config.toml
norm_place = "peri"
positions = "rope"
rope_fraction = 1.0
init = "uniform"
init_out_by_depth = true
beta1 = 0.9
weight_decay = 0.051
decay_fraction = 1.0
decay_shape = "sqrt"
final_lr_fraction = 0.1
batch_tokens = 8192
doc_mask = false
Each number is 128 + 24 x the weight over its row's rms, rounded and kept within 0 to 255. Layers, rows and columns count from 0. Numbers have three digits each. The size before them is the row's rms in percent of the matrix's.

# layer 11 MLP down (transposed), 256x96, rms 0.0775, rows 137-159, columns 0-95
101:159137073165117128189117134144124109142130136157106124126104118104150153108141088135142129108136146117121164086114108115134127152121136123130150151078093127158121148121163149160087204145158126127108129107155103059104108143120124137121130149157133117111149099134150080134148127105127119103
106:094139116111119096158121143193133172118111153139168149107131126132108116170121154133097158122149157124071101134110114156120101135136098149129120111138148137156100073109128095124081134164111184112110135117122174105141170116115126117129140118107128116135129140154155119162078108139162129120
089:122126170137122110102144137107086136095116157126161155124138105113144170133132158158123125156155121112174104184114077134138132136139114135146141112136098151158131139082048139157118092156152133146123138112138108121138110114152114190106095144138144121136141143089164096110119101133115132122
095:146096161144119130131167131147100124093124158157143182153117109123130193129140133119157051179121154140134104149110106121122118153132104143155095124111097129146085156119065100139122136111135145127125124136121138168124119106135112116117163124128075112104122158104145098129137113145149152146
107:139129081152157134122162114133089132129101143132125085181123156137120150119138124138136116076135140124096068100115152087159142113148108111096141131136136135107122134135203166132175168121139098143112114147121123171109155143157132090159125127116139142137158137102117119116111145113089093116
102:109117156121174138126150135125129148151120140084176125157117166158146135101101117127146135098073126098141114147143060104106149126131118120153096117115120126133140113116136107143122112122151132125104175157170155138140111102161118091118143134122119153186092109108152146086154098167133127172
101:130100144117129121108083146146157090136151115108114151171142125096133159140118128126152089150137137117134116105126091141096114155136147083122152070129153108079127103110137178143155149125123150127093108104112139156128128166158113089140117100118138147076128192129150097114155108130163119139
092:102132144138125113150148113089131069106130137170145110149140135144140136144158136144152101127126110173126136134144127153108113109101155135140079148097127136101160127111081127107056150112138169127100113139112167136140121118157099130143141121104106119151108118097110117082119105170177116182
099:142120163115159123137122126120134133109125133107152097171115136142115146080171114147144112103178100146109157221121092117122121163150127106164138141124130149128139113121096169104108118118149140122166119124087106118127079143141141113109088105109147108113123086109147104161105153113115128155
102:123141102111095107125159119136114093161160141137180159109144135079086123100104085156134123122151127097124130126142160135113091089156149140138087137152092116088116140100095129159132154137132112183143130140115107159124124104145101132119087162107149133116161162117135137093142108133137107181
104:111122162096094152093117109151100089102174106117131140148096111132143159120120097143145174100148127162125146131085132149123152153122079133103163090111151170115165117090135123146126134097173126111149126145108099105158108128134128125110147109106103124143121163139096157088155149145131176112
100:081060106151129100130134183147135098116146140148139127160148185114142113120101139148150153152133119101128142091137151163084097099124102101160119127137098123132063108133149155142140111184102092151136091129118148122121141112109116129170118126098143144125120109121120137109124119126125167146
097:081156154117125138144089115128156144098154117107122124171102135142124088130131127150129151119125104104103130101138111101176173134123122116144124127150143130085184108130130112117137132087154088098118158105125160134162140181176143132102125165137135143106153074146123116146111151105093087140
101:117151139154161126110147091140142099107123118127130123095134117145123164124141135122161127115125153170123111130125163089153105141150139139175129078093099153136145098108055108096138116149127142107132094137130140094152167125148142180059112104143159109115160110097160127137138131141141129153
099:138107139139109126152101132118110130127152100129102083120164143142152149130102155118120139098141075180137116140154149097137145145103186129161096160142152104077124111132150144061083110155118125117107134116089081132106117108159132113149136119111137129132133141129170159139129146162161120093
101:164101130166155172069150118106134126114167147139148131130164107065094133112130110153156092103072128158135142139106095186128138116125133125119140150100096116125133137136150113116164125138137112154121154109168105138143127114144115097168126121151093133103124132153145098129149091110086124104
097:173116152128170092131142154075071110118107178144155110168137104106129135128146110153138159143144118159136157173103136108080106119106146126111141178135128134110143126119094126118132080126154134139116115120121126168098111115149100089116146146112116122121118119120171069108130119149139135165
088:104131135120143127133150140164143144151156128136133125167110114114108133104170114144148129065191187113124128125135095158110134159136131103142118139115109101166080095136138104162131136101091105104150160124152127171111123160092134125131118149158114096097090112138125120146130078152104156117
103:116144167126083146131157099128178127103142089119150149149121120141109065181147134126117116101117120129108134116142146126163112095147149127124113121122143169106156128095113146105119129130144179074146102086091164129117107152135168137120116141144157101163134113125106150166127097133094129091
092:137097114159124130096173104138148118157099087116066099194155110137152156149126101112130143131108148169130094144133136120150074159122122144123097132115108156130059088118133146140181129139138106147116115132115140170115132128117154104147115163162156131133124105131130097127104135120140137116
109:135067122123105112133088131111172125116144113132134133134122172129144128140097131153171129113120067087139147140119127148156128102141094140110140113129175139142105098148119145167136132125134138090095124171132109132146165165138160070160091119100135138104134143162095132143143078149109113151
098:151105136224104139164112150117156127147117144138138119094125123135153100106162133153124125144134114108109147137131138123106104113113122116168084138087123128114099149113115139144126098106152136115163095133147157138120118131097107067192110118111165072144126137093105143110116131117133100135
095:104149123150154144128134168096126157135107095133119151085162144122129113158095090129141099136123145073135127021147164140123120106114135112147100090106158130131097159139158120127142144141087149121141147113170154112131118154116140106118110168119135149117131155171117155117122115113128131125
# layer 11 MLP gate, 256x96, rms 0.0968, rows 138-160, columns 0-95
099:123089123141161089142176149127120126079122154119097139107165111123111155136096153110158164111126100127142141118126125131143168176094091173143127136141151150155136159086147132130174091130155124121165136120119107142101099147119126106102146096126096114095084127129137145114085152114100100154
099:094135141131125146106108161151125133061133122116149130122102127131121148159169151119165148170126130131127140121115100188122113134100148154182122098093069156142116122141104106139146134156132142112156158125085126086137157139140134108106126106107176135115097112119107154139102067132114125111
099:130106152133136160098090115126155140136117130130150114097104112137124124130090121119109111189125191150144128144132114109132153127117148099081136079155133115111156106125132083161108089116128139079134135139150165152123122080147104130112075160149106167160099114143084157115143132125145127135
101:104143134116127144133108143120130135102121131161118143120141145131175147077167145138139128140137146138144139148152165157122112129149100118154089115066127101121119134104118118110155128127174127156144142091188094107165133144114153097161173131142138143111129108130161074110116113107104087069
098:122137120136111120133151137088136141090099129135077163143151095109127125131170168083139136148122157121111135108106164117135109097167095155100153109129115102129136131150112135106126123119179102131117189094109125110147127134151078106162111097101116141123123143169142075174163155125135121126
103:153149112129157122110133156148154140110140137139146102147136112132138104174157135123139172117128101160127164124118153139089120166162098137153132146065156125151108142127112147104134075118098129110158134144163115147156067093115146104099102118148069086143135163118139145144132100127110120157
098:147109094169117122116175139091109176148108154128170150121151113151129100171126115119154158131099117170149097121137135094119111162117111136094181145141134167149082141167139128136179154110119151157140123142139132116120157118138076096143131113136108119110095124143113171121118101136119115093
102:107136174166136129149128106107153119144130124090125099168124145091149174132144113094171171161154166159115129141095114140101139129126139104134111107151113089139120148119131107134125126178126143087113141119157123128156117114141124135107158115106095163095131123090139095149127088146125051137
101:086099161128122097120132146140135151089152102137122154121141103142087157151115149106139131123125152120100125116061130188099184125177125110139088156120117153122150122131159123150093114084165137122107082139121142127131098107127141141156114138097117088129125131110135183140125103133097115108
096:100116130101134093141134150113085189133098108124092123099110100140116134136109135127133113124119118102142129091094147109126100194124146144110150142126137118175097134149144104163136153158136120145158079117135124171144130131094103107167125069129157137132126159122114148115177115078137147130
094:146130131131125121165120071146124147148132142105111128145144105174113104141120138153131131178113091140145104104161131108145173121150080112109147126125119151128121105130111142091166136144118158077132160125140089080132110149105163087141151130170080078157141134130130119125167132089137114146
087:136130161131176127109126139094129102145139093097128152110155114119126125158134136080113098141118128150155133157157144116126124098122134136113164109128100110157159158121131125112084103112084140145121165102080136109148160126134074052121137094166111098125111095108119159142138095149155146135
098:093173095115124104126154114106096139115116139090156128144169152106119190107128113130173140129154110102142127119138175145138145131116124130101146131168128135138113127152166174165143153122126087146129138118083120151162102133106145113125156148154138117162095145118106124120099070113074122113
103:120156140094162134132155131162142121132142129171175138092081148170161153116133161119135119108175160155142126108115133116116087130131123127188123102132128094171070181113130107149080120108147139111134152136131116136091127086092124133166105118134118111097118131135087134134117147135128124111
100:117137163151135146125101133148134105076113167112122110143115112155146112100112131141138095158134154125111160145136116151089154133140100118131096160116117097152129134105129134136095082152131121084111152085140101129124148126110109115103175106130155102189103154098152151163152142163174140082
108:110130174166143134120145103154077105126093131122134133137122140103081144113145108155158167149176180153093157102105147174143143132108138126179138131127123121101121137147085151114132095156125140130128130070147160145136156076157107119097154141145137116130118100114143113127121105115155118099
085:126153131102144147122154193164138171134145130151125121178095103128139185110137109093130159119108138148111064095135116156114150143133164153147158087166105107142152098104128078145121163091088108118138140150110131125167129115122122140114106101124139126132126137143146114105148134138160155130
105:138151119133123109181139114109098127157105090169112118150117108117144152103117166123160123120122124155129117086145126139188141130151104155153094129104146108108151149146079158085135147144112138126115174085145103133132113128117134139186151127137138130138123163128092156083130178105118094150
094:139155115122148102130083133139148157084141145122147125071134084159099128091097116112179103135086090146100158089119137190151100096144120134123150155155125113151129134131140142115104164135155120137174138114172170105146147130104137122141143106118106127122157155091106141143140121128100141111
105:143096151132107116098131149162119168091099111108088115071136083117133133122145166094153144143105129148139173099088132117123111123117111161139121164105159160158122123098135079158137133121123105154138116092143145126136173121121097094121144126089115179134139146095127153151101086132113134127
098:083107153165135096137093133129168123105146190131116114085158108155135123114132144163138108090097112101109133102151167121128174157132069133139129111109117128160135149147171172109117125111128166165161133134118127101112134109123114139112112114110126102090122141087116165139134126124095092146
103:104099135146149147068148145114125127093119128131152109157131147115122162114139114119149118126141175142148152110122130137144180153118151131128089155141121099197109147116109104105090113143121151135130121129110169124149109060125145127109110134113105107137081175102156136152134085099130083131
104:095112109100148135109090093130145137171083132122126108117120148102096136135119165138154136122083115146095161126155171145085157170140139113123148095078084127119129135099152117114117167157198142138156122139113121130135161137116151129126128114128100100138107165121167140109121142151106166114
# layer 11 MLP up, 256x96, rms 0.0958, rows 138-159, columns 0-95
109:112105122113145143172165145141114110113173118137091123118116108156136144144135118132125106083077124143124115125150146148170087136083101099121118126131118134138103124090117114074162150103138163131113086070099106121145108109117157128118128133156097137179118136145151144164143127144180151158
093:072100126150101169081143124154141112116106173106154124113128155078103162104124146121152109123138165151115133112089128172110107145117175122111133153132131107134112117140126117114074149108116123115148127138190149174145121121178155146098135116123091165117093143113136121128098125107126132125
096:121110110103142137114129123137126141134122113095155120094094141137171148156111101125126116231145160102152096128106126098124147109121128092112163111166148114136110138140100102144120160119107132123123137138159146135128138135106151129068105145128150177180148120126078177127128131106142129132
101:158137098127100108173141108077124150132128158137103101133148160161149109118169155123097149089146165118123159121157115138138124126136122105086141152141100084089130130115129098131145159111166123157108156106121088098149146166094110117180111152123111163140132137160109103122106116140088147101
096:115091102089102119128126131113164092126143120141156147134175181146116107139102154142137129110166122108134193136134150126145140163110121133105102165147090149099113154139144137116144183072137126129109118127129089169126107182121128097119121127082167138109134133142113130150167111128123107110
097:120131154138162158107137108168131146139076098135116128144121104105108102102108136134119143091104135114100120149152168103126145137156141153155114148100143149114124120147138084107122164140141105160138069129128052062164142106146113122125119112165132127148160144100177104130115138141112122151
095:133109135096089126124104134108149139144143142113143110070081129142167109127130133107153106124142154152086132112167116138102120159160113118116166122124115154138179129150109116126085116114129138113151085157148173094135141133105122132092098137099156159156175117108155078119132168098147155109
113:140105179137126112089144139157089100129161158105114116197150144118111159149144110117161168157129162146147164137113113130121141128133175132126124153127108143116166138125106160099116118129127143120105132115111135143178088113116173140102142151114133091116108100131141082180097148104134125159
100:108129158145129125152126055155135135141155158153067115096109115138128117159127124101091095113109127127111100130109087135151124162142130101117108109124149127133163118158120119081132129153143172105104142099102134145142124110135106115110077102152108127187098160109105166144131125118121162093
104:121098115141125110138113154103104095126161174146096139167150113103079154095073141109127087091139121133133142100141118149119100141151141138135179163097129102177130137143102150147135134107099171116127093122091141140125101152124153104127168120141093087098113117153168125117116135139142098114
099:139138098126093135106139089125133124104160136107170146149135151123107102137128120109134109116132133155172098153139132070085107097085158164133116117090134108165192171084145125135103118144141093100106115138140149149113120141122168153132130193145136099110126135119109106119135105099116133110
098:130137149093164119157137147114145156095096126167113136139143103131107099127126163130117144123122122146156137138142121127158106117095105152124076154133152100112105127123115139099175184133110181160174130143114109126134114155087105145155157179153154141087130122102152105162154118077122113137
101:102083146075109144082119118123169129123121153100143126138134148133124161153145136122135109072150108114133112111197130098151081131128108133151112142154107149091100135151116090097120132117137100125115103143110129171137115155092144129192139157118112114137119106136182121113117118093133126155
098:102117113130139109104143133122180107166102116121110125136100111110132146151145093168145140111143116163149128120145151155147138096132093164136081159090151107092195118159122146135115141154140166110147126114152144097153073135083146127175091108094126120118101115127157126122126131091106134114
102:150137113131132116139129135136144129116137139119182143159135123117158142082111115164131170155092155115129117116076111128087112145146140124096168126131090130197137136113154092158117138092079073168115100161140165147149131114103125143119127136115110143139147142124092176143132099135100117116
099:077135128136106139112142148143143111113142157141155116098153158095148124136140105087130107145122162109140136147085120113113130112124126130153148131159150086170138145106126099134119109109111130137121154146154141091163108105141115125141151129148137201087145138131105193146145053131161145154
088:140127123121129135094094089109074110114109112155152091107108141159145119151101130112107094150115106150159126122089132117119151131120110179121092149166133137120129138091166141106107153110163134137160183134137099166132117145138114158122120133104119077130127162158131141133116124198171111145
103:129138135125094129131126085150103136149100163151146163130106110128152126122162124104127128113121158107114180168099101115141122158113117131125175118110124064097110109080089093144097140143146088103079108136117169131118132115117111146123137133140139120138130162137117143107165181150132183143
096:160127111140120119144127130151108154129183121087133165108127119157157108158103110118094085099163135125107157136115132195155134100095139141132154136146108145146113128099109154121172133123128138115148127085126161101138078150129125103175098131162154103085152129151131113155129118112092097102
104:110117171170105145134139155146121147091130102133106123127145108138117140130078144140144106097122076137120106142159123122135104113154139144139153089100101146184117111122107153145165150100103167132134172119146158164179113138117126081131105108122093105137155093101150122129130117119092111179
102:102100142167100098116126126090091134142106122132105135116128115132144120083132155182119141172119125149146090107151123172092116093125098160112201118107141149136108106143130110148166135138135157128113090125164114147125128140120152157112129139177107127143163171163089120129139115131164113108
107:143141139100159126148120174146126129134094101086105171097137114123097110138137147138158147129114107121170163113160159111135127128125162141174082113141103145158124117089129125123137159099142150119165161086115122150084126126112143151152094101124162155100099135162148113128155163093090155116